Weights of a small GPT-style language model, trained from scratch on English Wikipedia.
Size: 2 heads of 128, MLP 768 squared ReLU.
Architecture: normalized queries and keys, local attention windows.
Training: a variant of Muon for these matrices, 180M tokens, 11011 steps.
Each number is 128 + 32 x the weight over its row's rms, rounded and kept within 0 to 255. Layers, rows and columns count from 0. Numbers have three digits each. The size before them is the row's rms in percent of the matrix's.

# layer 3 attention key, 256x256, rms 0.093, rows 237-255, columns 128-255
094:131113136095124123106162101102167115125168173133144142174136093122136160127126098143160108104133123176108136181098153154123150078124080179066132115147153144155123158112121088217091137099053175152135150162132186132135179174176131105160148144137150126114088156104093148111143121180115146108046153105125091181102177120155103139172114087174147115064179070130126132118132143091076129134081
103:088082155182159154138129150117123108040174106100116141173145097156151148142152121133160104123149103146085100089133111206135071149174130135138107193116074166145132072150132150120084156093164127089156119155163146099146141129134107092155119118177198120131160157096154044132113157096121108114081123159121068193133097176073101129116159095095123114131139095125118148107114168154160039137100
106:173166087128091094125111160145158099210136128106143160153100129120104139125122130172138174170144101189073153020170149121110123115138116068115127146189122115115088128123158134112173112085114127079183082144166163109116088085125119138121100065106168134209111154087101091131083149163145137108103094157146172070121118168176144155155126105180096133130138162115116192173180150086142160142117
108:134101158107149069121210148100202101137116158136143102131158183077090124174130066138131122124119127100053083077151137114036124092192145115095125115150129173158167117105180113106121142096120101122125133136084152153189067075067166192148174073111088191107103155117132130178161121084082122141106133161108123131117099136104146158145134107147130134094107167092171089141142076080105143121149
105:123093176162179151137122147145100104092094147109122115138140149117130185135193063137147175113103089140168107165110200125111144163082112087116097110074114172143130110111129164096135108136146132150107179187094156123154152140134197140181167119123116129119183123109105033129164092121069099188116108154119096098126166177141166153098116132117176129113162180141116096094136107085117094099090
116:087117085091102168136113118152124129186157100080134188174124088109137191118079174138119103099178166147189168089160148134186116128136101127158100171135125088134124110173119166111122046111086099113102139114066122135141095132089085121075105177164143079156151181147119074119111161127091149092106136148124094101154111125170085167114125154078085094097103151137116117166106148144121113127166
107:110143152130154181125182139093133111150172030088116116109133116155141151087118085095141137173118129140093167158110128138175147131105114141122109107100114158159131153143162097130120126090140103149132167096122173137102132124178084106146072110149181150093144121147151146136133055139104078148125160159125133103128162127182136141162064085128117139078106184207111205098181138135067099155130
111:071046171133135068105179126172120101140088146126145117139142115066117195095080104145104054070177140100151134142112161192160121144146097120103167121147082123138103100128109116124103113146168119140151108179140127161163106066115126059193128123091136164155153161105131137161119054096161083152122181099112164134159148124103160189135123180085147066175112153130132083195103162121146118103102
106:137109082140161137095192165090110149150096128063088117180099110083081192079162143068151119120106173088085116114134141168128155096093113166089083155093163132131113139109094140159115141109110157160112125092139156153103120182165065145121136170141116112120114170162095108168161166143127136145098118125125133128111189129169150068170132139160057119151165130142130167129139091130129153091158
102:177108183124111067127133131083152132140134127092144072115102099142113167108134125091153062100186100139115097150111088158109150116164155094087130173091128141117126160133115149129127138126056172149118129099077115147161106136109106137182107102016146162165078124129146204160085200142066109068127134151064133134175095132132172128071128132154137163130167204124093195091177105132130098129107
106:147103065158083086167102132107145115100108152112138136167213135100117158134125089159155110218107145128149100183128125118157151198113087172108140159133112108187155116166087144112112140142166148109154139166153098110164190172114130133163178161037144102069119075185178119108171157178115102136062126159147173112134136108145183151160067126157179145100138097088093107112137136117146081159121
099:156140153146094136112082122156151103111106116113148148186202116143118126170085138115070098138112174182092123172160085158185131115108115108161088160052160140176178098094151105186103087074158134146155128134112129106118179171094130117133161097120162146171103107153103130096183091109185122182136139131098098122107085091189095129135162103095192068134130066089134097126095162104108098114191
102:121095089149067130103145149102121152150164096147137168139152144163108041166116095124169109128215116096116158147161052085186109068154120109150139166109094189185116149093107151120146125047105112164125131059172130142156080217118095102151119149136151113190135134148095105120172100184039124100145130126151118099128155149134134116107115104166103131097087098111161142138133155140134174186134
107:137168099145120144109120141158091110108151154151099130041158125137110108144172140141152144090106169129121090124125118157149119040096090060145091094158074089119111144091130144170146094120180147104186170106144123144099093089185098129077125138118094140136095171155171131165181139166062111149138136113109089185077199104076109168154105163151103108094061121123158087098069119143140097128114
099:073203111109159114174115174090150084129140056101141146100121105125136125174143127166126127118138146149107194141150090121120116138133069152168135086128085123078130068152138140151115146106124123131113176107144131111125130158148128141159139120144179095161077119132131222152124127113087104102186066098121092140185143122089120090123047125131161173111162128075125081189149163129133154124104
102:085097137186139143106160118163074077102157159165105090133191165152148115137149120137082017147146148155105147152086129102191102142074099129111061181160148167088124160118172104116133111108080071116120121164094131101127152069122182121140100148095149149137122099091097116135128126151120129162113085110140175137193105160158124157173109102092088147172191118116128137180144094185125099200089
114:149203099097139142164099107090128135094161133128122076100074105111112158098168143102153112145126138130103135119151157108095104170189097156130180178163116108134111140179084134134101069194153074082179064119110155141121111153100114112126189112147094136113141125095199130126118152087141128177151179143123130138194154128157099192103199113191087144138054167182103188123088107140111143073181
098:140120181072129114088125124146080118100063129096204113112144108133142111154123153129118134131151106158127169150114175145097148163188147155179152074091131143154102163084149141186160102201190089146110133147150156091205107135154150150098093128097135212052176136125176088143079207134165158139106092181134130165124150138157170153104180146135150169112130090106110158175118165112149139154170
109:159119210104130137122136134181169094150158156122134158142125168150167152108135100191094124148134087093123149090122085129113145141171152146117073122095158140107142123105047104103118176111132141091126113073097105185161134147080154073107194073103113082067139125156168104152139159105093150119122143094116093164101153099099095120122082119100140092126192107111207118112119067128087118099075
# layer 3 attention query, 256x256, rms 0.0979, rows 238-255, columns 128-255
107:148127193153104119144165163138140053170144172098117130165107165135146068152134174113112124138136118086186098107149095081113112098109184137084135075100121111108130113154202169178142122122138107172130126134162182158095146074153151144118109088125102081134120156108185128134129140152133095153119113153085170149173134212083086146121120042166107117128107113158120118129135171127087114127077
103:162184078138119097131165105101136154148128062095162123110186107072056137167162163091072129083144138079101131136176135082141160148109110108154074120097147116093197150150097128145084150133119114174092127164067088158067135156157105129161100139120145152110137163150144078124113127122139113130116105131120077159122089143164067122125123145079176147105119125110166162108108157175209095109083
121:113150084090097165103175141138154128158172179149063097151191146157139099105191100122143109170184109148122116129134150152095160207109062059139097139132141151090089079143135138115081134126118070156123090115146148105088082167146154091136087120139091121102075092132145125161138130069142083171152118112114122153110101213163120107110143148107133067172159093164151105153104167109174156118185
107:116108152085088143106100200128134158164063124130121140154142117185132115158081189140124130193222116187086094112096132126093127127136091113123137127146128117124139120163184147131152123162163094089114114171146123168128126147094156187123099071098105141147154128156153202130086126131179110086144152122133122105156129117139125135052182072089118122174107141171117083081124101149078102159144
110:129177088176094130122149080152172084186124108141122092145135124065087096121162065149133137093086168163139175146159123131131112135156155121150139140137100127104146149124137143155137102120110086152129187151160142093102137100100117145129161072090138071160097191098192131094105101140105122145129126181118183134138157120134171161097159173133137099125108167163093137147144176118108074114088
110:137159152178101142157132121081093139081139125163168125149118124117134148201166179133168147127104136117096114166181129178145091117093089117048218157118132106105139120112172156152167128161216157140080108134099113100080123117135118184200170133092125055061147195151111158131103123123133125053133147125151150177117123056126125180086157117154166151126099108133117123146112105137132134167153
104:135179192124182115105147135132142174143038183137074152144070080130116137107129113069101147117160137117133151179161126112111155177156105115104106103138141185154105115117123129049119124126157110116127127176045136133053155131095156144096116085087095106114063140147119062119147105099122122170067178102080148157125098088123075175157113091175110151179144130116106088145115106103096092100097
111:129135126093167116162172142117124098123080144182148169134102024191146165194184079165111150141056137146118084086093122190188102101100130134110128125139119114183166127149169186078079099150124116109094103124109159062136161091138117172131116104124116132079180072099109086088113137059096152117151107085055158127112088117156138114121123126131095157137056172149155121140179169100147117159161
108:113068112148107129111187115110168147089101131189119175122117118160075102143222109109145113173079124138105109092165125128185105142097134159132146069133124112128085115110157139118146130126130199166183079149125079156129136177126173089089140126150142133115166094082135133094132132149135099140113184081142104079165113147119088163085110105098126156105118116114142139174093115111142142153119
107:135131066116152130091150155115128124143152130125127150109129199145129109115120177087111185168130068139154135105101119148130096115173138138082160141130106050105140159147105078168110135148053098113121157134136113168138105120098142161093089115138143097138113073146112135152167161120186072179092155155099108114167178139068092131122131120145141122176105125162152110058105085112153123107149
102:129127116168109108142116097087100119168105128104104153159165184142160108065083094194155148141113119096104089128098128174076043115144135096181128101160163130097108194185160062139138179101113083062129186126183181143106131158114083127125161098108186121136131164111118177118108147128144179105126127168154170148108147054156079174138127143158104164092122161155109135187105082134114148149153
105:132118153104125084146201083083142111191179111179141094139194166133131118155116135154131146139110141177107153108117137123106135136124146076157106131123112100118119120122122095215093132112119124095121109148164034138140102145079147139149134078163142147188132158109159138155101193148120122132145088118088127120152155154161173114136113086111172154087112134154107183162104128162155061094127
105:125053121138124144170167122122138146110103167103107137131136095140123098128136116098121197163097122131155179104059114118157136098121142184123086152151121161080160137137117094107145145160054135172128143174124153165115167151143118121193161143112139150097137129150110231150114089177095126095093118137125163150128078114075125108146132096101164086111160065144125233138132134144071086134119
101:121103143131096192106112135128095118110153168165132102101113102135136129141161113183164089214112151053152206066155163162147093072167133173129151084145093115139153092130105106159148124126191122133114093133049135075074120073137167140135163105068150090135155137116118159148128108166156106130082111105121150187152086133119173120164140138118126194102044087164142166130121105148119086132044
103:121130140128150142134088118174105163205095165137134118139122136131130114139108102060108083102098102101138101201148139142116087143163109133122102067172066092062116133114183126073098153130126115183151178109069138130175151154148166103118174164122070060164131191156122137126173114158188194135105153163156170063109110145119124090149141164117136121035076180144139140140114124094141085107150
105:167131163175155096080099126153168112144107152140173090101104106129163123187054147099169132120107216150129072121135140097098091164098116163107175134130151136062060103082105163080122103133109135196168128068176094167118137102103081135151140174152126134140151121121143173108130077145169090138127125144118160174114111124085143139155144148074117168143179154171097153137133101130166173076130
099:092139118175170114094067133120100137148138089094115082134096145065143115078128095157135138167166194091120083159128087114140089179098125101123076157115132182111163138199102089134148063190106184146077136089159147171156141101111091161108082075141137090115086137115135093149108112125173110148144085106101050151132096176095143184142109112111126114126131177088118135111177116112141137119137
098:125156134074142120130136176078164149129135153121118179111123104086128083102134059121132110118140179101152133161127134136164135158115099154113083152146096153098081163139102153144140124162082083177095104157149123084115081082097187145151156071134074106099140188070086214134140156136103084200168149132119134141058115130207132126172135142110098155146143108147181149065159156085117106122178
# layer 3 attention value, 256x256, rms 0.112, rows 128-163, columns 128-255
094:134123194137091090100151140184127111138126078171111089130119095142156113195143114064124118120128147103162143123124164081122106125107102078166093108105162121149113131115157142145030120117105159108088142081118119060166114103142152153124076148123183124116150130165120150110167140151144145094070114025103112111085140127160159136132147117104094082195047139101105104130130139114193081126117
103:052133094093117131135140168134130108154100162128125169080107100168161109118134120128148124135125120127079151136172130118113137128094123105186110137131099125148112116130090105166102184062096113186076156080177084171090156126076128120141123153073114103137146112141112150175131120131149115096169095106102152140117126170147129094120119130170177110168131146108152187135089138138169124108132
101:165173142131088120170116119107132166126120078097100136155139050143159101149136139189153099104099138178116117105061075118146117093166106139198144088134116162174177091118135174129146116117193160109129100076142153120130182115091137111092167111187121113135092168123167141105136125138099152131136191073160219068124138119107099140118177109146119107137133140174090169129171106110145149130130
104:162154108197132100160121165122134154097166162121137117113123139113110161119097153148156116173062141120108109138164096091135119119132192151146066092120160168184098062124131149098176173118174126158201093153117185120071136086088069152107097133103128214122111168124149154162128110144129117137108116184115097112192122125147118128128163106080156132131123143150108118150095169115162098140121
095:176145164137090144032205150142102112063122127082107111103122190066138114077106113100200096092113109148151118162174128209121126111129091121156171129115121145137150148106145158106160129102077196109129140121125148094141112124109113080152112089121178071111133088111146075167113082153123146139140117175193120121093084116071110142153131147101112074163145119145175156153105127146118138092101
096:121075111141114120228106160046132099124153196154111098062100151113093161094092103087080098152105088142147078131125197153112113057164122189114153141153151045111158104165197093090115113125183163122109166138169124111103126163104080160129120089157105141151191151128145097108129097080115204113128083143078089115116075125144051137132077122133150113072118150153102090137130167125107081131138
101:109166070145178158102160075097150125095144143165101218151129086107133142148155101098156155083168144146225120204129138074143138174105157142106160122143137112180095093109096082119129120115154127121160133158076157137115102170167149155094156152100131153140165192175155110101192132136099137129093086135078109040128078117097125126098150178144141089057126130151164072134163094110101173153129
091:102116157155099090125142107078171146089143100114093151146116194110175061127086148144083113163148205061139120104116081131142140119110096138127109106113189108126132135112089209145103170147076076185096132145119122154149121120082131174107131113120109120117149175128087161169156200123104100105113101163111125205140144168151167135173110156154143149106191143088146124136150078099158126054160
111:058105086128161122114133093126117134127144143171143154146150117134110157148110146153130099151191157092185138118162153072147174126176087143147117101163074128171071111112143124106100155137076089126102146117172160169147087156140150119117131146112094168093132116219127164121152149170095094127078109124164070135093161134134149156096085158191149139139076123101106168162174131092170183060100
101:143117160185167112138094092081123096143172201114121143144158139126142130095109091093127104083098116097113095147149109102142129167112145084107119139136202178093122163067144111149089140130148152106107107176122077034165104140088111097135148147125125163096069098135085118120154114109130142175171152095124143127077094087178062115153134116081119136150132095063060146113089111141060152200139
093:147096162144080112126131116092143105162090161171112089095146091127141144099130105194141138142129122157122120150194184128058129163116120156077133127080152126063171141102065110080107113154140114121113101120131079139110165134138109142161100104197126134100091119137111083166110078074104189162101164104139117117144143129203129109167155146141090162188115105188128138112111114240123134104174
096:219137142106102085192133095216138083158101171137113141125162136120129143106180129110141161154123091069153143111143153074132169107145152143217100135133180165152119132121062179159153117139112154122108142117165146111143132097153119163144184132144176158117126113159127078107127109096140154137170129061108144192118126153082158143180135122105141134186118108098135112129046169202131106179089
099:145100162160175068046134149141115084104131144102145177151109103130115112089142120096157158134118178107072091165149116137087115129085134094059174145135132092115103084114073163108157113172138118112098089072158104163076140106138170164123039126109120183091132147082090132131116115124159184083161096149060153133185183096130117159091139114111148065107078082166118164103112118105065132110138
108:100154153127163079138096141143098068152131106125137121127103134118165098084174130151156178100120140085080140133164129181130159115106166140113144186130127132151128108129124141080161147140127133104151134163107103125140170156101066155143147125164063136136080111047090107162131087105193195179150190091206214174124170168131094170167080098133078151147107135136169153115134155196084128154061
102:174151157165143120117127139125105131137140152109147132128139104128093158127194177123120132114120129116181112098121053114079085072132145141134106124151132146135204109163128127094180156153107163148116134135103178160108143146089102079050156156140195109108093130121130188147098155175110170120102120100082153144180082163110120131185107122144142118096053170078169111110148147171127082163135
106:107158099114153119146181161162107213125166167124149120075101182124154157113164097072120153194105053130182167129125075197141140083127103146067133109188094125135108144145090166117074071111141160117141079092138106105081100128163137141083116117145152114092085102171161092094082161144117117100106159167174167144115091119152163099068126109140121132188139140123087108142116138128161117145103
104:160064116169121085100168101053112166153102147125141124115103139082142139089112160153101146105174062119109137135095102134107200126130141139190148175123067130161117153176132154103065131159138116093153080157131115100116080137123133168136078088089149125110145178127175117150097106128104096139156138123104119157143094121127176111114123186148162115155171168100144089140111173081109152114139
098:085111142160146160140155117138122097165095143179169113135160113187099182122110047137094150146159152111097123094137125109147127154198119114047112168188174119130066141103094071103143130110102101123140089112141139135157189141092135140133073146181096159096158136132132163156168139101160113123055079096048092127104151133153091112128156132193132116145180098113069144130065104122100128112122
098:161060183142109133132123125181129155152134087085120179099114151135108084140120122140089038142135135105119092126140130117107128096185077123118142143092077107172102108118114102158164144100179148106132135162074108153097127119166165139047122087105115148092149058167163115123133110156090081107082111113145155143169083097138123136129120119144112129136087124135149157133163118114127134145167
103:106106087155165122094089089090153105147136092107122124103121115107111118085102070166115110165151108121165097141139149082071128106096074134158124169148080155116105114070131093079189109143142088076144093127114129175120139107152119053144116175124146153099120061165131120142031106159132142114138122117173158132169148137115120103121053153155148167154193101138101154106073134142125145145166
109:173128088114067170097115065100088165059107104150142137149137151090120127124074118120092167094151138088141125100171079111107206136139137127127151101071136125153124115111100137094073080117131156144129146142112140171148061102161111126174182155093089127138123139118168173119125157118093145115119141115169095079102097098163137143106091120151136116105153154131099143167151095101053196138118
106:129104133111121132154157045130149141096146125142098115173145106117094169163089148098117116148098125141126142175134112132152096137178125067122133139120100145152112157141174080127077173095135162132142182173122228132155143211148116104130105106199128088169115122134139163089137168164164112112124134065147084142160115092100106180103169162094130115120111123174151133119112066105146103124158
111:166150133164142142173188113199152106142137099101103132156127152101134101179088098157154170113190071152147089107104125130121172136120119108139123103153145185147154069104160085127100157060145127096151140125145116155107115129131081116134217090148158106174150061134101103159120084152102101154114183089183186161139133114147079076155111137137109103149185152115119150134118170114167077112108
106:160106113092156101164121177143128130110157136133044111147134102131175055159123094146096128105104130113098153144132139102154158156108189141132083161099118141104122110115126095094112151115133152096084104109054106112130148126148149067114185149115168140109092149123112137116129100122127151111113131129076162151148131147137144095133102115077111037104171152089166166132186109117139187142223
103:095138115064137129109149137156101125171057128121138135145149107091100164129072082154115148147139055058076070147089159115120123162129197075130131068182134163131141130103096085153105107128121129112106115125131159145146123164124189150163102117181147127097211133131174165128163159093119146128100123127145096085115174100101118126160133087194147138101148085203122114149120120158121177172038
102:098114154099122098152094150062117164043093145095111189086081111141145141120080116127134079112135198078138144119132107131143125129107182120131100126082151167177131087120088156111074121055115143154091150178058136118212142189160138153168171140157126128120199109146133119187162177121102167115129108096137106132106133099102116157098142119107130146135182119095141093099124134176135131148178
114:179172133162122099098107083187084132083104161173206199134125165147101136091096186185087121117160086129126198142127130144180146102086122144112125135072142072184145095147140136090140158166140175124165087120105135096088151120161156088078122129142136133148158151146094150112105106073131068156108095073089087144102114147076162098178109080146125161095079168058072191136142117179152104144127
097:175094081132123176100077087141109080102113078088142165082120143134084185156137110062089136144113089159084142098049126116124146085073146137087121168145049145063126143134102097055173129072108102149140122185152121133169055141119137068124125127090128162111160141117137086140137128157164127122068095109091123099154127151139104103108141128155118117081153133096127152119216181156129115135169
101:074148128139181112139138139125137068083136102127123170102169122163119198053129111115120144137145161077097114151097122154130119175098146170103071139194149086116085138116147170127164125126133095147081163064178137123148101192068111103129168174177199122107138122124139100076158172158178102157144108146133156114143066103113104136074113109148109087144134125103093131130106176130119147069202
098:198143093143086125111121158109149152134108093162148174159151195162160126122121140129082179144143066096131153160087108173212172140090134088089082128143052154091172183148149114104132125127089122149118147113193107114179157114157142165167172185186204095147104104097153120136109107086110134105124132148098130204153157133109169144138142074144127139147155170118153143138166124147177128081190
098:117096110156137127092125184130108104166129120104091069089123153091125095113141138129089124122139161134153117107042112084156148102172134131134170121158114157134109124168138198112180163088163109066102087159135097097141108135185095143123161099058137077147096142155113148072081173162170206138124139115118188108133152160105124143136135154110083134140138138152154149151168114108167100227151
098:107163154140086138072136176076044136116062173069111139154137106112067130083102134093121116114158101091141135196135122082099124116186097188079122139126186100119147173177155156122118126134115159053084127158132130138198071133151090083106124113166138101129127116107135111165094148078105103157130055093127119171124109103089126083124105122129113159182127142095145103102122066170135119132057
102:134120087099065154123111112093142126124146119154113105146118114155085100201116179162094067191043092083147108135184132134122130109084067129145116141162090151157128112130088077159180100147160183130149090161137166117124164154157145136089083117186124107065173155132107123106162196154161164068101049082116107144092081158118082100139106139133086168101118156101152170117142090094108086086129
100:130119175106132076080132098117073149147135116114116099104169174180125145143138119172209085130165151147163112100126090139107141104126129073148150083117101113141127167108189100141109075089150115054131142053120114119143154106099132140199092158169167112126157141144177119124119130149036115106159143117154132127138132148118099169125107178144161087103182104139122155113147143047084119127061
101:111123126148094138137103121120102163101143108134146133096112123091200098121118084080160163135065148133141121135159109136097129106108150116150157122188121178128157100109150158161092211177124180099120132109127161121139109155100130097118119117137106177145122159082116121125066106163107101128105141138154139115096189137072090178131185093190113155169128131187119120168087145131176170159077
104:124144068117154164160147135192172128095146174171173140139147161117089164036060126153083117166121145090163147152186061133122130097129092134170151128115064159121107126133128166078179087177162195095150100136112153118131119146093122130073051060174142112095179144191206100106072107108096135129135078128081133136110120141135122099138132179073101139146104091074119159147134099113087190125136
# layer 3 attention output (transposed), 256x256, rms 0.134, rows 128-163, columns 128-255
094:138129133087138136157140149162120097093161133114161130077056179105176148198138181132149110134092133182111175167104115158152106116108162112211104149069099074105136113121120133146063136102138132131101113116177118111139166162093075169142094134123157136156115106143128151145143104118057140162098136132135138150145096119104172172129098080112158138102178020100150069089147179098137116125095
102:157108084116160164165193177080104166121155147127167129127147169113123123134120149096103085143127151118085139141096169118145113132132151131099136177099119122033151153146136115111151175108107162165162183128074125134133173235183157070177110029113079113113154166108151135120136160136090098069164127130166072175124056185141102169095141122098104102192128135152129112142150139136118109133142
101:141172190197103190110127213144102185118123144107187140144085114132122131197130123103111130111137202174134110126143099143143149108153105172079161219143116136072168120133104128116064138116173074121103107144169161159121090101064140189088167154129192126116085120141115128136092121154137127127088133177180083110072160165098141091150131119130076131093084171179108113151131165136073137189137
106:177057145059136077143104107147132144208154149154084149126061139118119122084145115165158130134108135145137093146128202169132170115144069133081157133154141147178189138119126111108147180115128107079131149065167143176111142123115129127134106075115126114147167134113069114107111051126127119081134107195105126170098175108112101180092117085106056125162140121084149155132131101121092101212108
098:104134138151144174118056133140132155111143076119107107134174135118050127184115123121104167123143143076079126109103144172096132112156198171141104168109097087102126152105129163143097084114155106089137112163069096092192136124084138144091135113080095127154074122098157135174084124102141123190124118101111123130142144128128097111124105062117204110137168064054154142130082142175162137116136
102:118164066165157090140063127156180102134135179082105141058080101147198154136171129089080116140161114123122144118154129179116142113071139058122152099199131150147142170102098123107131116126158105081142153115131134130166125145133078106085092104107136134121118144151149131118112084177131112142164112171087191196099104140129177112111050141125115117181113062089222111115060104105137139164113
102:235135184118148145134204106112167131114098094110098152126099101110137177120103069142129100101146139094123094146156140114105147181149145134142116137120189131133085122127138147078115130088166089128169135103127101090091094115088102122091150189081143138153179134162153088108106114161123116103085147099118137179130127202096142153178083144112097134122117107144172042099143132139106081156074
093:093091162155166154122198125142137118105174167087130166122136145100114142189165131136146133125095103119129077101077150058123105065119072115172044143114193086126069185097190127112112091150127158199171198091141115139112166082113171108117150136146075153111139119106134084109137117101113139153166106155144084113162112063146182182128125137098087058123129143147162126113091126129105173165195
110:143095111084137167173158099164137070102124137110103112063166138118171171135057155152154111113129107127164112132109110086118127131125152152153088107205169080098136082152127093113131108120094094140139143081185086108093171107161154163085109176157068121143175189066168100188073115115135130144071149125108146097144078145147148181194094147157158139107122122106080080135100119134099130087149
101:167123119153124168119082100134132104091119090168136125145137141114173160126116070158175140118133112151173168186106095118181051130125127172122198144154171134107105123133088125102151135134129135106091165156109106110130141168159102063142163127167146127121071099181131153129130122156166084099066141106085158116130174144097122147096161145179146103134133076127136149167149166128180139124150
090:073088115186121196084089174135130082126133135123137098149116147136089143069158145129096101158063081137087131174049111152123131171064174173118119164117157167076146127188145082173179173165140090021134059067127166135144127129138158129057063129059120221170128152098121131136079141150110137123111145115137113148091116104134112144090092152158110084132191158089140132112109109115178151148146
105:138146148177173110143136102109170150085195123139118098166125133158159139105130121160126108095115080087147144113144103141101094152086157085129176090125107148117167076120136136077144135124159169180077117139222119138201161160095108143164129191118091151113144108118120148172105106102130151140148093136163160155051114087096130152108180119215133129134130100113123118131131152104146133116132
089:164099111129121133139094109148145184144129125131153130180121107077146094074119113175125187120135164151082115106120152150098148087187156107053109147065139134141093169136165132105152114081117159151152100084184158146136126157140084086125086113146102075154136063173133140156136144086071083095123135083140135127114195113169079162109107102091176096098079187134116114137169152125116108133120
112:137112118147132167184116194155132166104132067166126113189154161150161082121135140150170121136134127086116159166111095152122078174164084092131151160124110143160106165120157177134163195131174148105065134099072134142121138146154139175109130142074075099134114088094127161128117166069131135200172224184086175143145136139028134121108113100118067142109147138123132100121149135081145181125194
106:131110161111128115093111100085139057064149154136116162125089129196128083172153126184123106152101173150144134071141179123142108141153153104132152099050127172128155080146154133163162103143135075131142141153166202134167094141082165158125144106111075133149191158099126122142180143091149126052100120126146142127109144129146155147072151142083137107134127091155142087137190162130093195166140
110:129118136057112068124179180182068105106123105137165139142151134111174113146093073174152106150166180114174124092102207155078101130167150154114094172117106152171141118174141114091132182186136125065106137115154096114106132108101067122153092158144157105185046096144070171127096147089124125083146124108211125152122085157181131135126146164089157124118136084114092176118088162131096136153131
110:160139081173172113072143093141132162158086138129110175132105157125095172099121109110105108131116155109145074121098138113140072102080179106147123112159125082174196131176117125139144117133156110118110136141170131167141172105146130098099148103134084107184134127154139088088061060072096164129132121124136123093122177151122110144165091153101143166111122091092135143095089126121115061145108
103:093120114103134117140117094166126105122108124112138161153117102119155150165099101106075174099060130120162106145174088121177105118058146128176109203125096077136142145123111131105180138118173115130131115094079173150084111124148135157167086109157223163139176139141137115122108072132046194086143152094164207183104229159128120125116151120133086134120163132169182126126115099149115139117145
099:165161138155143145156067119074104096114171159132107123136122104138136209129098145136135146143155065180100099181077184223082144168136152151132061065167157175127181148090153094081126098139166069154133131157107109130087110118107076218069128100124090087174103113134120153162130189136147126117123149135117168128169165158125106122145090108147111156177103140142074071154167116155101111108132
106:162173076146100120093063133087149118123104124099120059190146111107111117129143109145099127152150155117126140141121093078150154175092179109094101128199186149129083118212161161196130128133103147136148052134135137100127159118111065136051147149159116089145146067138166158162121176133102089112098151179153094108156157119181126150109138146100124104096098133164071098129099082175108096139142
107:180114138161110122092113119144091131140078141101072156092112083124111152184201178096164139151137151082165116127142104109120133133128131143110087134116053167125201135148130109084144158158078092128147173133145138146100207144161131127107174138085128141090170129160192101130129118140125128144082140188159151096044126092091156117101149143118136166128116136128114123133159082143126159076098
103:134101146128116113182116090115149063107098141130100072183093067141151137163138155102113088156148153158139119103124165107124159082079130156181158099117154119103182160139112124129043161127114126134050168161099133173099124113118165135093141106143119124102097160154160097077192134159150155159114132064168135100161139116144129080179165119111123161157170151157165126125112099145124175142147
108:125159166109171138098061138072133150110158135086125102173194123092086138144104074121125116149076112113109096097126106153192095124139130103163083108091141102100150100122086205100082212143145119145124173135105088160132129118106167159098187138141118132149122086116153176084190116146209139109132144173148156082133140114129159128136080134141059132156176121087155131109115106166104153116100
108:175142082118151148160124114173105130059160189191125101124174112128115153123099151111117048171078147172158133129161066172093137122153143125093121181126157157129101099134049184153085135110201109153142100149088096112117061099137139182100157043155142132138089106175136171172182110103114105112121088200136129067135158091134159140116109071116142097083093076110142128146124142127134110183108
108:118176161162109109155097148065134172147202058086086119121087152154127111123118166142144110104118110150120134104138072124101130153170087203139117134137116121121106070161122076134086176145117140099089142135219091166051144123151107113148141146136133182111128179154080135113158080145132175145146105113135131151145141138073055186181101094201161116176201128105158174169144134135130081121183
104:084122143167137136115083131149156141209173095181148159127113171124127161138083114154176116175146107154100095151066136073138124091102120185163116133173074153178141123129177125142070163152173125121074101184075136132119120118155109093107178173120071091110144122132131105135113160173159138203147126154082108141103110179107133102221154136105167094120150118158120122161145137110077175159100
115:136096107098139090121187107208202107116173139208124095050093104124132079124128124112116089125116120107101092050145122162152122128106081157094120146123153072123124075074147168111115154145146144056146117109132085142157102116136114158128131108125094181113126083156149141097129088113123129099160114087078191126087112115111099112086136086117163119166129054130126048107101162144107114149122
102:165130098097090125090128105127063124130106144167144124163095133140140123149139103140128162141104127090156139143156107072161197120133089137096086101151140201131093115135145118155140099118149108146111120130147119149167157121148083177120081170160150100053132192132129111129162141119172146078163109162124152133064118081106129132144103108130109122167141155136116155094185154140193144148141
103:119127086145086108106141160143090090139121119078138141133131151078110157114120121126123159140098150109086111130150065096096158158114111128162044154127132166145207100092145167148144093116092125147149070098124125153108069102121141080209119072123142129154136074185155148189106170139097102183139112133116102115115130125094156081158190083198124136153147088111117152182162162188133119113154
098:079081063120124117063156128198119143105164100174149163099141083125139075089119145116045125110143168078150144144135197116178068098092128139147138130153132070151152119138069152116109111088116105123110083077133164117182115133101174127156135118164085171158078159160130162189200151070175147145155098131169156119128131089135180141115145141117076124131119154116178180147177129165154096146118
094:120094182128146116147073127110093141095154196154100140114150108154143159095117136129114142110099179137125076108157103099131109171133114070126174080138096219110224108102144146083073101137126190153143139133132145128119136046069091133084139098168098051140137146115099156116118162139136044159138156173220084135163147113165145168180152139132156148158125106184108095105186135096093133067147
101:094168135199129172181128139116160146058092123087112137139125099132112121065130106102154115083105123125164134151097150119130173124145078092170115162123084090122131147120135152170160162171066120112102080149107064103222137152132179093130177120146151135094083060141128111121095100155130104152105135152183067127186148108139113134098102152108200153175139080045115129085095164147147107095087
100:154194147174109066145133123171130164143131151134148121145097114181143132149087156118066163084057124155114152121086177131093129129118124163196136099148074094145063135102137083131109146133138146119111125141097147156146161146156148121106154122141150124130145176140119109159168079161140138084134104085185162130149103121122144207144130141172164145128126132117163116058137162106110167180174
103:152134126171100132131198134119144216227107145168145139143140150080097117206094103141110156114144131144093196120143106120097101070137178119112080106155082079125180111120092096154090051114174093157061108198113130150075156089091145168144123141143170114206132168117141163154077122116143141117054156113118099103067171120130101110116134188127114140166110132208168106118075124133145170137102
102:114147162117110091141119108152073148115118136123175126114095099053142103094115096116162106128152163121123165067079173133132119146166117167124192107165119095102072161179094070164145093079148144092133219097088160138144162091122142111094129120131128105121149080143104120126122144122120156085134124164135112121111109138052074129065175108130117079158127112115099137144140119182090151135144
107:114179092139125089091144115159124137136182078129112159160104101144096129079072159102087071112147115121129111091131094133096184150124135179137074125086149179178154146129146099090093107143094148129144158099094167132064109075135093168099110144132193166148167125157065134126141109136150084109103132098094133147121126088148082090119167092100129096133096147112155072122120106112162099049140